From a checkpoint of a small transformer trained on Wikipedia.
Size: 8 layers, width 64, 2 heads of 32 (1 for keys and values), MLP 256 ReLU, vocabulary 2048, 0.623M parameters.
Each number is 128 + 24 x the weight over its row's rms, rounded and kept within 0 to 255. Layers, rows and columns count from 0. Numbers have three digits each. The size before them is the row's rms in percent of the matrix's.

# layer 3 MLP down, 64x256, rms 0.215, rows 0-25, columns 0-255
100:097107136117127129118167098149145132127143153138121087121089148084117117127129105170116111093129109160117094123161112109160184142112160122149074143139121062130174095133162130157145112100136135102137098109136121115109155127134168115122114151103108142156163148156141127166132122134113097108100151117157163127088158109124062117154110118101107131059136119153127105125144095128149131122108131102123148129146117160108116142150168140106092133086147137157113169139153141132123124133129149141125120124137119126149114111107129132149089128101110144105133132140127194157147173124079155133111168154123127124107121081107120105122152141179159125139108110162086153115140168127097130148122159105109168131144091114125168180146148128157117070142118107130067127095117135127131103083110123
103:155130093111107109126134096107133173126095094088127182111150133131154136138141126079100138126113124134076174119124142116108106135151125148115146102131127124137166078150138157144148148124126150088116143108065104089185123117102114175113115101121166082124138112058157109091138116139152154129147119094113095124144144131114160154134118121117161135160144119135118120110117141119124097089129129125161142122185107092135188109112127110128165130136123138119073133107142131135115121136088091111166147096135130100115126116173100135118091125140144155136128089149123129142121087113155101112123153108180140143157133114124125148150049128105128122151144140122099150160104123135155114162116124155124100140119145091181133115180131142161094124141135110161170136148125140171128134145130147
108:168133149172128136151129117152137136115121106133149135143134140135123114168133111114155135136151165147119103152099134136163153160125115150126094132149148121168100134129108149065172109113123106167109106153143139126118112117115100118168083129157123089108132129122126132126151087129112090133150156122137127097131136118094113139132164130145135120089158143114114137141064156168091123176104158124088088126148147090102140111099091130126121121094106148145176159181137156120118153102124183105109132058141109121114130141144122105096085144122084146077135094093108134162104134105094135162137132107175079137156134158148061104150124106178158115068127116124138150160156131179134145145140151110132125098127122136140125136158114168155141116131118118121095106133129122123103134126122144
103:153101147127121087133110182132130090095155161106106155145130112161124115141123122157116113125160091100173142116136159107135103120111139118131123131136129104165130199174130115139130182130125120115162185104168099112124158165128163141094117121120146168150123125134124152112165131152166111160142111163150122126113129143096130114122149160092109105131140142109140133108127111131054150116124122131094114136075126105130151122107105126130126157139094151119091142114113112191182134153151152159130122098125126135148130206177156160162157115116100127141108088144149083106106118141128143159127128130087116131145143148121125152106108140156136135103171152123149096127114165092165143114118092122127099071110120087153140127159102124148166154120143116139122113110141145146103144154131101
093:128123158116127146122139123148204104144140145138113112124109134118131173124115171125090164093076120161119162161117161136120113116169147109093151117166110141118135155139119104162152046104110119166076168141166177108079120133119114109141146114106150130168090117098159110073113124127166102123089105125131131096097142114113134151130140112112096113124119123136157166108174118132168150131118119171131101115124106150154093138153136153142129120121139137115143144134103159145134131130140114138101142109086083117141153123147110146128112131125113130122176100101105105101124151124144165087108168121143099121148129096137132155138087114138154118107143134100143102070137096129151083124148105126133099137116135118142121137125116186128189124126135119129075112136098176128137170132145147
097:110088141140153121140115150147075182152127091124106107133113149114132149118116147105168142150151126080143157140122108096094121153105128130122127116132123146136109152098128142081134103152152132114165120151136128090148135131189103128153102121117106116106121104123083156136150104111108113143107137123050111128156130099097125090129142135084124164122167119134121172153133111161072171175144143148128150122118099111115154103148142161114088173130170134107113145150119132138173110149158158137170130130149171130115122136138125136106126102130088100135097160171166167089122123129112164104128119129123152140134121106148131110084123175167126120103129127157124149100125117086112130148125163135123104143151074151150154139126109120121151138125136097130169079097065148136105169125135108
098:159138131116148108130108124082164150115169105110113144150147149117154147114136148098120139105163135139110156133115141117107106128102088130105167138155125143125131136156141119059191143115111156109169091114077115135126118118071139182126202144113148123121116161159138175145094143130121141121108171095107134087148132132121161150106083123139134147099109196101144136102147121121124135117130099100116138128125141116112129125142136130113143119097084111119092114138142130115135108143114101175108170141131122138110145148136136170143126099078147121100131100132141127084132113089123103114173102135094139127138106131156162127149138104136112081139154110117148076143130126100111171101101139065113129147118111104117159138096108138143132146120108132118157166123169129082105096155078149
100:112096100098117116127159152156088169135124065135121111146115122120098112157192117094160149126116134151143124129070118149157125131119114168114113122095103138167097118147114121092123137116105087139112068109165084115119171142136098111105107103101124137110129116126134143088133127133113170141116138117144113144110109141161146109123193127133159138097138135118132126123131152117122157134116121080102102128174097117140128136077098135157146080149097130121163106153136131150091167167058138133144102112155164143075105126137088145117154125099085104141128105117122113153106115142117169118135101092116128107121121161080114147120148083130134135136120119133114117123145159112131081152129111141146154128171101112093116119123146097100154148074147140094137094125167160144121156123129125
102:131174095170146099080148169158142140115157153182136132089108180151124095130090131105120147147184125115154125127169134112092142158131144117123107127160115090074134112147118150148122136124088149165122129119077114133160121123097122143130111120067079092126066147111164098129136149152123146138117131164153150143132089121115143124165100117144136073156119172127118101113121145144119117126127138087147142142135155078117121132093159101138175099100096088111112156107117140140130117149122117112117130133109130102154129166152119127109148105105102111142141132127135093119083128121167129113147121100110148147161156132152108123130109173160123135123129120153141156128096155139098135155127115088126100150177107111153131167125090126123094104116096124112143125134178099110124136067127114
099:134105111113151121088119160133130143145095153125128177122138131168136128130098106111081104132106149161094142123112134133123120128130156129134083151103104147156179101085131164117107103157128144136107075131176122155109105092122131129118199129149125089134116131125162116114135130129169147110141095095145151076139113128132099145125109132113138127123125096147129137120131141106094138111115159134144133137108087062167116103144115112135156106141149105106120133129134118099106171128117107120109127127154169074146096070155098130138161130113130124127146114128116127107178096129184158103128147142123110139137122120107154111149082137102162053169142123113157135098089134166152144148102137138166096168107124148121131189121129113130144180111091093116120113158143116101124132086148116
084:132125078155102116104163138160160124097131054140145129115122129124155099152115108107124148126154084083121127122106133102138137143120126118086144137090089128133130128135100117073132120136141097103080086119129103151148114138124134111160192127129115129129102097125148126139158157135164160123157135121089119119100171114151147097121148145138121127125146140140109142150128141163144128112136134106121116146155100107120113131140125089128150160201146095158093171151153184108124112093151103142121129108140133141124121144174185154123167141112124146134152079174103092125156128132184160138146130095109164140092110121092106109155170118113089153127130128147120126115132117148118131106138136088188144183085113154106127144128131115140125091140115133141176135160137109175108106105127130
099:108163149133124108139167096124104099142119121089100128136089124130149150126119110119128123115164130150151106161142146108111133128123138092129159126128154173084078162124130108130080094142125148162156067127149169111105098140123089118132129108134086140135117113093125097108137126120140155140116155155167164110142176128102156128143088147144139147108157130132161152130149164129154087107179124098162129144151159163127116116173091102170099143127112134106162123149139131131163132137140084081134115141140150106141134154108173110121113157086130177125190160155116068141072119179132127105140149136103164123125143108117130145139122145099082132154170131132121117135129184142146119118145108151126117150104166120135141105137150112161147152112109147153088131132151097143091140147155142
106:134138149165090112127092133114085136169096087136107163116115156117118047141112160081151123144144107169095117144135156110114130110107103124094086147120111158102105164155169150160152101135160109100107116114126141145158106121113109138092112100125114133088137193145141113100142110121129156148104113137133105161110148159102094113130134132162139128090125098156124132094074145137117100118106109139175092088106126111115094147110087108163106095117069076137137152162113145127106138124112108143098119140153130115100143126132154098111174100118146142134138125148117117174088076128125154108132135107112118115118130112130127124122111149112105125091103145099132140148126132159106115122142127111094168108136149154129100163106120108172159095155093144148105165130144139120102116104157171
098:142093104101145135148118171100117126137110126158079121139108114131130148127146067111153101116151071104119128126161091123140164111121173125135115121155112116142176156101150132131086149145147119142110126141118152127105160155160156112072102162141127127139130128108122123102114108112117126108122176056095164096175125142132167134151108151131108108119155080087172111123126124112103105147154154095135117104068128116143131158153117142139078104118140143147098107172107102141126080123121131096169096115121133125138130144113084142144123184133152128135099161132147124129167123129096124128115124117195131094105153133155149162143127138100100076081121139162130106161113142118155130152132094142134145120111108139123137111113144090133137158145114125155114115074119146145126086096108132
096:091125112110151107103116123159106139114139119138108126131130130132136121139137161118148133139140140141094107155137112127130119145134099171131172146130139128085144140125088134129177129100127120097132111116096152109123081156110108064145150134109096101178121093130129101136113115135107146120144133142143143086064145112124102107140136165117102199134151126122120143109145095111133169161122130146107144130139148117142136123156128125111163135113147175075129165120153121110176137125118183108130102134106178113141125100112171094109191099156102170086134172104127149141164131148145080104129152128114123115110145167177118129128152113130095151149138176152148153095152161166133090153117147152127132167141152061143173139107140149109094146174138113125103111150107112119125137109137130
108:174151130160128096131136104106178154090142127120114158161100145171111084124118124124100129143109134115136118123125110101124093145088107141145141126089100113151142097114138124124081171132120170130163128118138149154173157114134143135137139131163160138163139116098116135102129103153080163158143146161176194109191108107120089102165123120111124143159130136137115116114122144159125138130088105097088129173119142145132161090113101119137143146125121119172121121142100105139192182135122137136127148143123137111126106090121115170178107172159152141144162120157154122123100133118157103155125096139087134129069121150122145143107098112109108119157101130148163136165138092120166155135121138125111088148146096134113142113124099112136164127143108152151099126123141085149153093120116097
091:111092129153092116124121097143092155111134071085194139150098112114134138106160144129128178108127149169105143159129133136138106135136103134154119153160117143111097126131144143131107105098113107104112101127111129125158086135113108152162131084126138165084080109134153106149145115142128108171128153119146100134136106126143128123116127095115136142151143067136136113146126113139102155118141179158102135147128136094129123117138101122115115112126110123124103137144115150114132111117161165109086149185140126124097149104048127143124167166160120127108113104141128119112144171111120099079114115164158127126138140138125109145119083122127131111138091177116195125170126107100144104107119137115153090086111118129055087124137155109149146130097120108123067128146142102136092139106160105
102:140120126100115136154142121108150093150129165116167137119128124101146087115110128142127109113142140090135110134109125131175085120101098145150096129093121115085141114085126085138149109099143114099111105119160097110155133089133138110080153092108111128189153134140142108103124115101112105136126123196185170120146139106172124112134090137145113158123118136134158155135131097109104096134122150150093156089103137143131111135141128171129217154186143141134122153115130148125120107129174093141123107136141120131128092177126133113144139167145128146172150115112148141114129154150171088116114142146124118126132095128119127109101141102137161089135105157115104148133097147139167092144153123138057129148160114153124162117098129143126116107135101085151192124128161128131123094151115125
098:147137099137098114119086131145165088116099101149133144110149157159097129167141120125132095119139139129121151101134157126108144094156111120177124130134124115093103124064134150113118094169116129111110103075124138086086163062165123132130102145115137148109111144095093149112088174102141147116113114126104130143134149091147082102185147131156137080088096117111139097130132157144140120143133115108113125096116128151080126141067126097093129115117107131117101141100104123139117162126088126136172124129098132122122137069105122138097119119164128135132168146129114114134111104131101141138068152109176133135095117148136153095119100120127110177150115120154138122140118138162133115109129119106085118123110150180119142136142150126128096150115060124123116144093121168131146143134175161
095:170103096116146135072118111157129162130161149132130100153166119139079127180125100142154160086091139123158183128082146079153124083129083131140173141159114126070129135179154094147148165133125111084121110107127122144147164145136106139129126102152144141145105124125125148150094145123097197150124142143113167146141111114111164123103160146126129174142170133134094107153117096144147102104185102120111081125101130129151133111119149112129139108141112164133119152161097131184150104178146136146127115104119187143122167106116147148145156131112145117138137104123129133176186107140066121141122100164129104124127119113137137130124124113113139139131158126110108161122128164098149104150109146125114150111148079125124128127138111116159150136141145126131135121104131176127126138128126115
099:102103078143118121121148121108131100106132090102108115124115156126148090106164141138133120151096149139115073128152084140134126129139094160148113106182161142156129107145118126127146101128157138145153155144118114112101119163117097116135189115139049162177110178090127144146140117131126158164130112101107129125077140122157159103081158139116134110122125119092101157133097112107155145097153109164097126152127106143141105110177110114120071101147128125119136146162113127134162146107158166100133146176137079135165095113146153122127146128124083128126147123111106146117134148122156099112165101126096138176114158153133125144125124089141101099109131125116140090125121132157085164115126094055113109132094137112084110150093134116126126148130109147142160128125140113131156145152143100
104:118123149095173112103127146099142089145130136133151116100128126138167149142122148175107096165134129161139126095149140102116139148128159121180115135125111138135117107105138132160127139142111145109098102113065133174113134139130152112122147129157119112184135121115089135127158118095143135109095151091110120138092127127120132155131105125176145103092092134167118208111110109103122144151112185145119162089092069132139162079154160116161134130159140125155191099149135126104087107087125133112148165139099109137142164148168083127161116140127174105118110161118157114147183125118149107157097116162125146113117133159070113138140128168099121102098155103123113094139152112131087115157117140115102121130149120132075127132156156144135143139112115136109147118111136122123144138123117128
104:145155095143115136104134171108155125116107128179140127127115128128099083123109070120128119127155129170159089135165152150165105133123116144156114131081143116161123152166141107136082153103146146130115153088137111134100075117145151127136119153093095150185137130093115118113152130115192207133129125127094155146116117137115136129154180115122173145148128112153112150113129159156129095147131174086149115131111126176118088127093156150130138091116138084093146147135118108128112135137130123120164133141120120104098126171144136126159132143121134113094144092072096096150141099148123124170120103107182103144165135102131121136132163130111122141104130131128134079131102146141161111144152099115122132127129121153127091124194154111102149124138106116147153092146175161138125131140151144
103:111114143114144140126131103120099175145114119159169124148155139125148086110092117149112085120173123136106111127097133094106107138137097134151064105112157119112198144131118128103120149121128151162156104145141106105173105122155119105109098118116136129124116162099144123077150128112101078130148128131080133142117108119149118109157050160164127132101102103151139129152124160168096101101132080162149124126177095152158131140145114146116149097106112135132134092128142083084146131161100053120087133111121143119106126119154110122163133113122109140154159134132155102162075106153118102109137105127136089145129100114142139125074166151122120142092134145108138130128113129119123134113094146157105131111154120162154151093147178162125138121131138153138144095110104108101156131145133150
099:126134108136116106105153138163118115127123118100119137100149139113090126115114087168142130106147152120164158130163164148094114115174120130154094138113133110115162077143097095148131109139091116108136071099129126159148142154112139118138110110073100097092139130100137097157128137131122124150067162134149147112098104177137115149133146090115153116115125171140134147145115133121110115161139124079098143129100140083139121134132146110169163089159093104090132140122127146126164143080100144124153116147136107142127110107118105121120064155107088170133129142185116116114166093088142125135129089144118176123149153103136127127116165194115113160153112086131097151142099099147168104113117132146142130105109121086137136105154118106133114084125137134152143123136174103123112095085141127
101:118154113153100149126098137164101095119114138106189149126124157155126136128115128134151147150159101099088125131154099116137101123114145129119094090124165134125081109118139138062103135111170105137121059161153127114143114093126132142107084150129120135125131154161113104135104131106093131188093132131114108103120117079106139126123118122136126156120135109124112173120122152141203146132143113135105111103100156108111161126092144152110121125114130130116099170147112128126135148125101124107126116106145103097155107146153138122135128111130128091098132097103115133092135162142108121199110100098133129124083132128113148125148167121099084075142117122148131111103140120113132157164106094142120133121174069043122110136139140103164145112158126131178094122147159129103135164115132156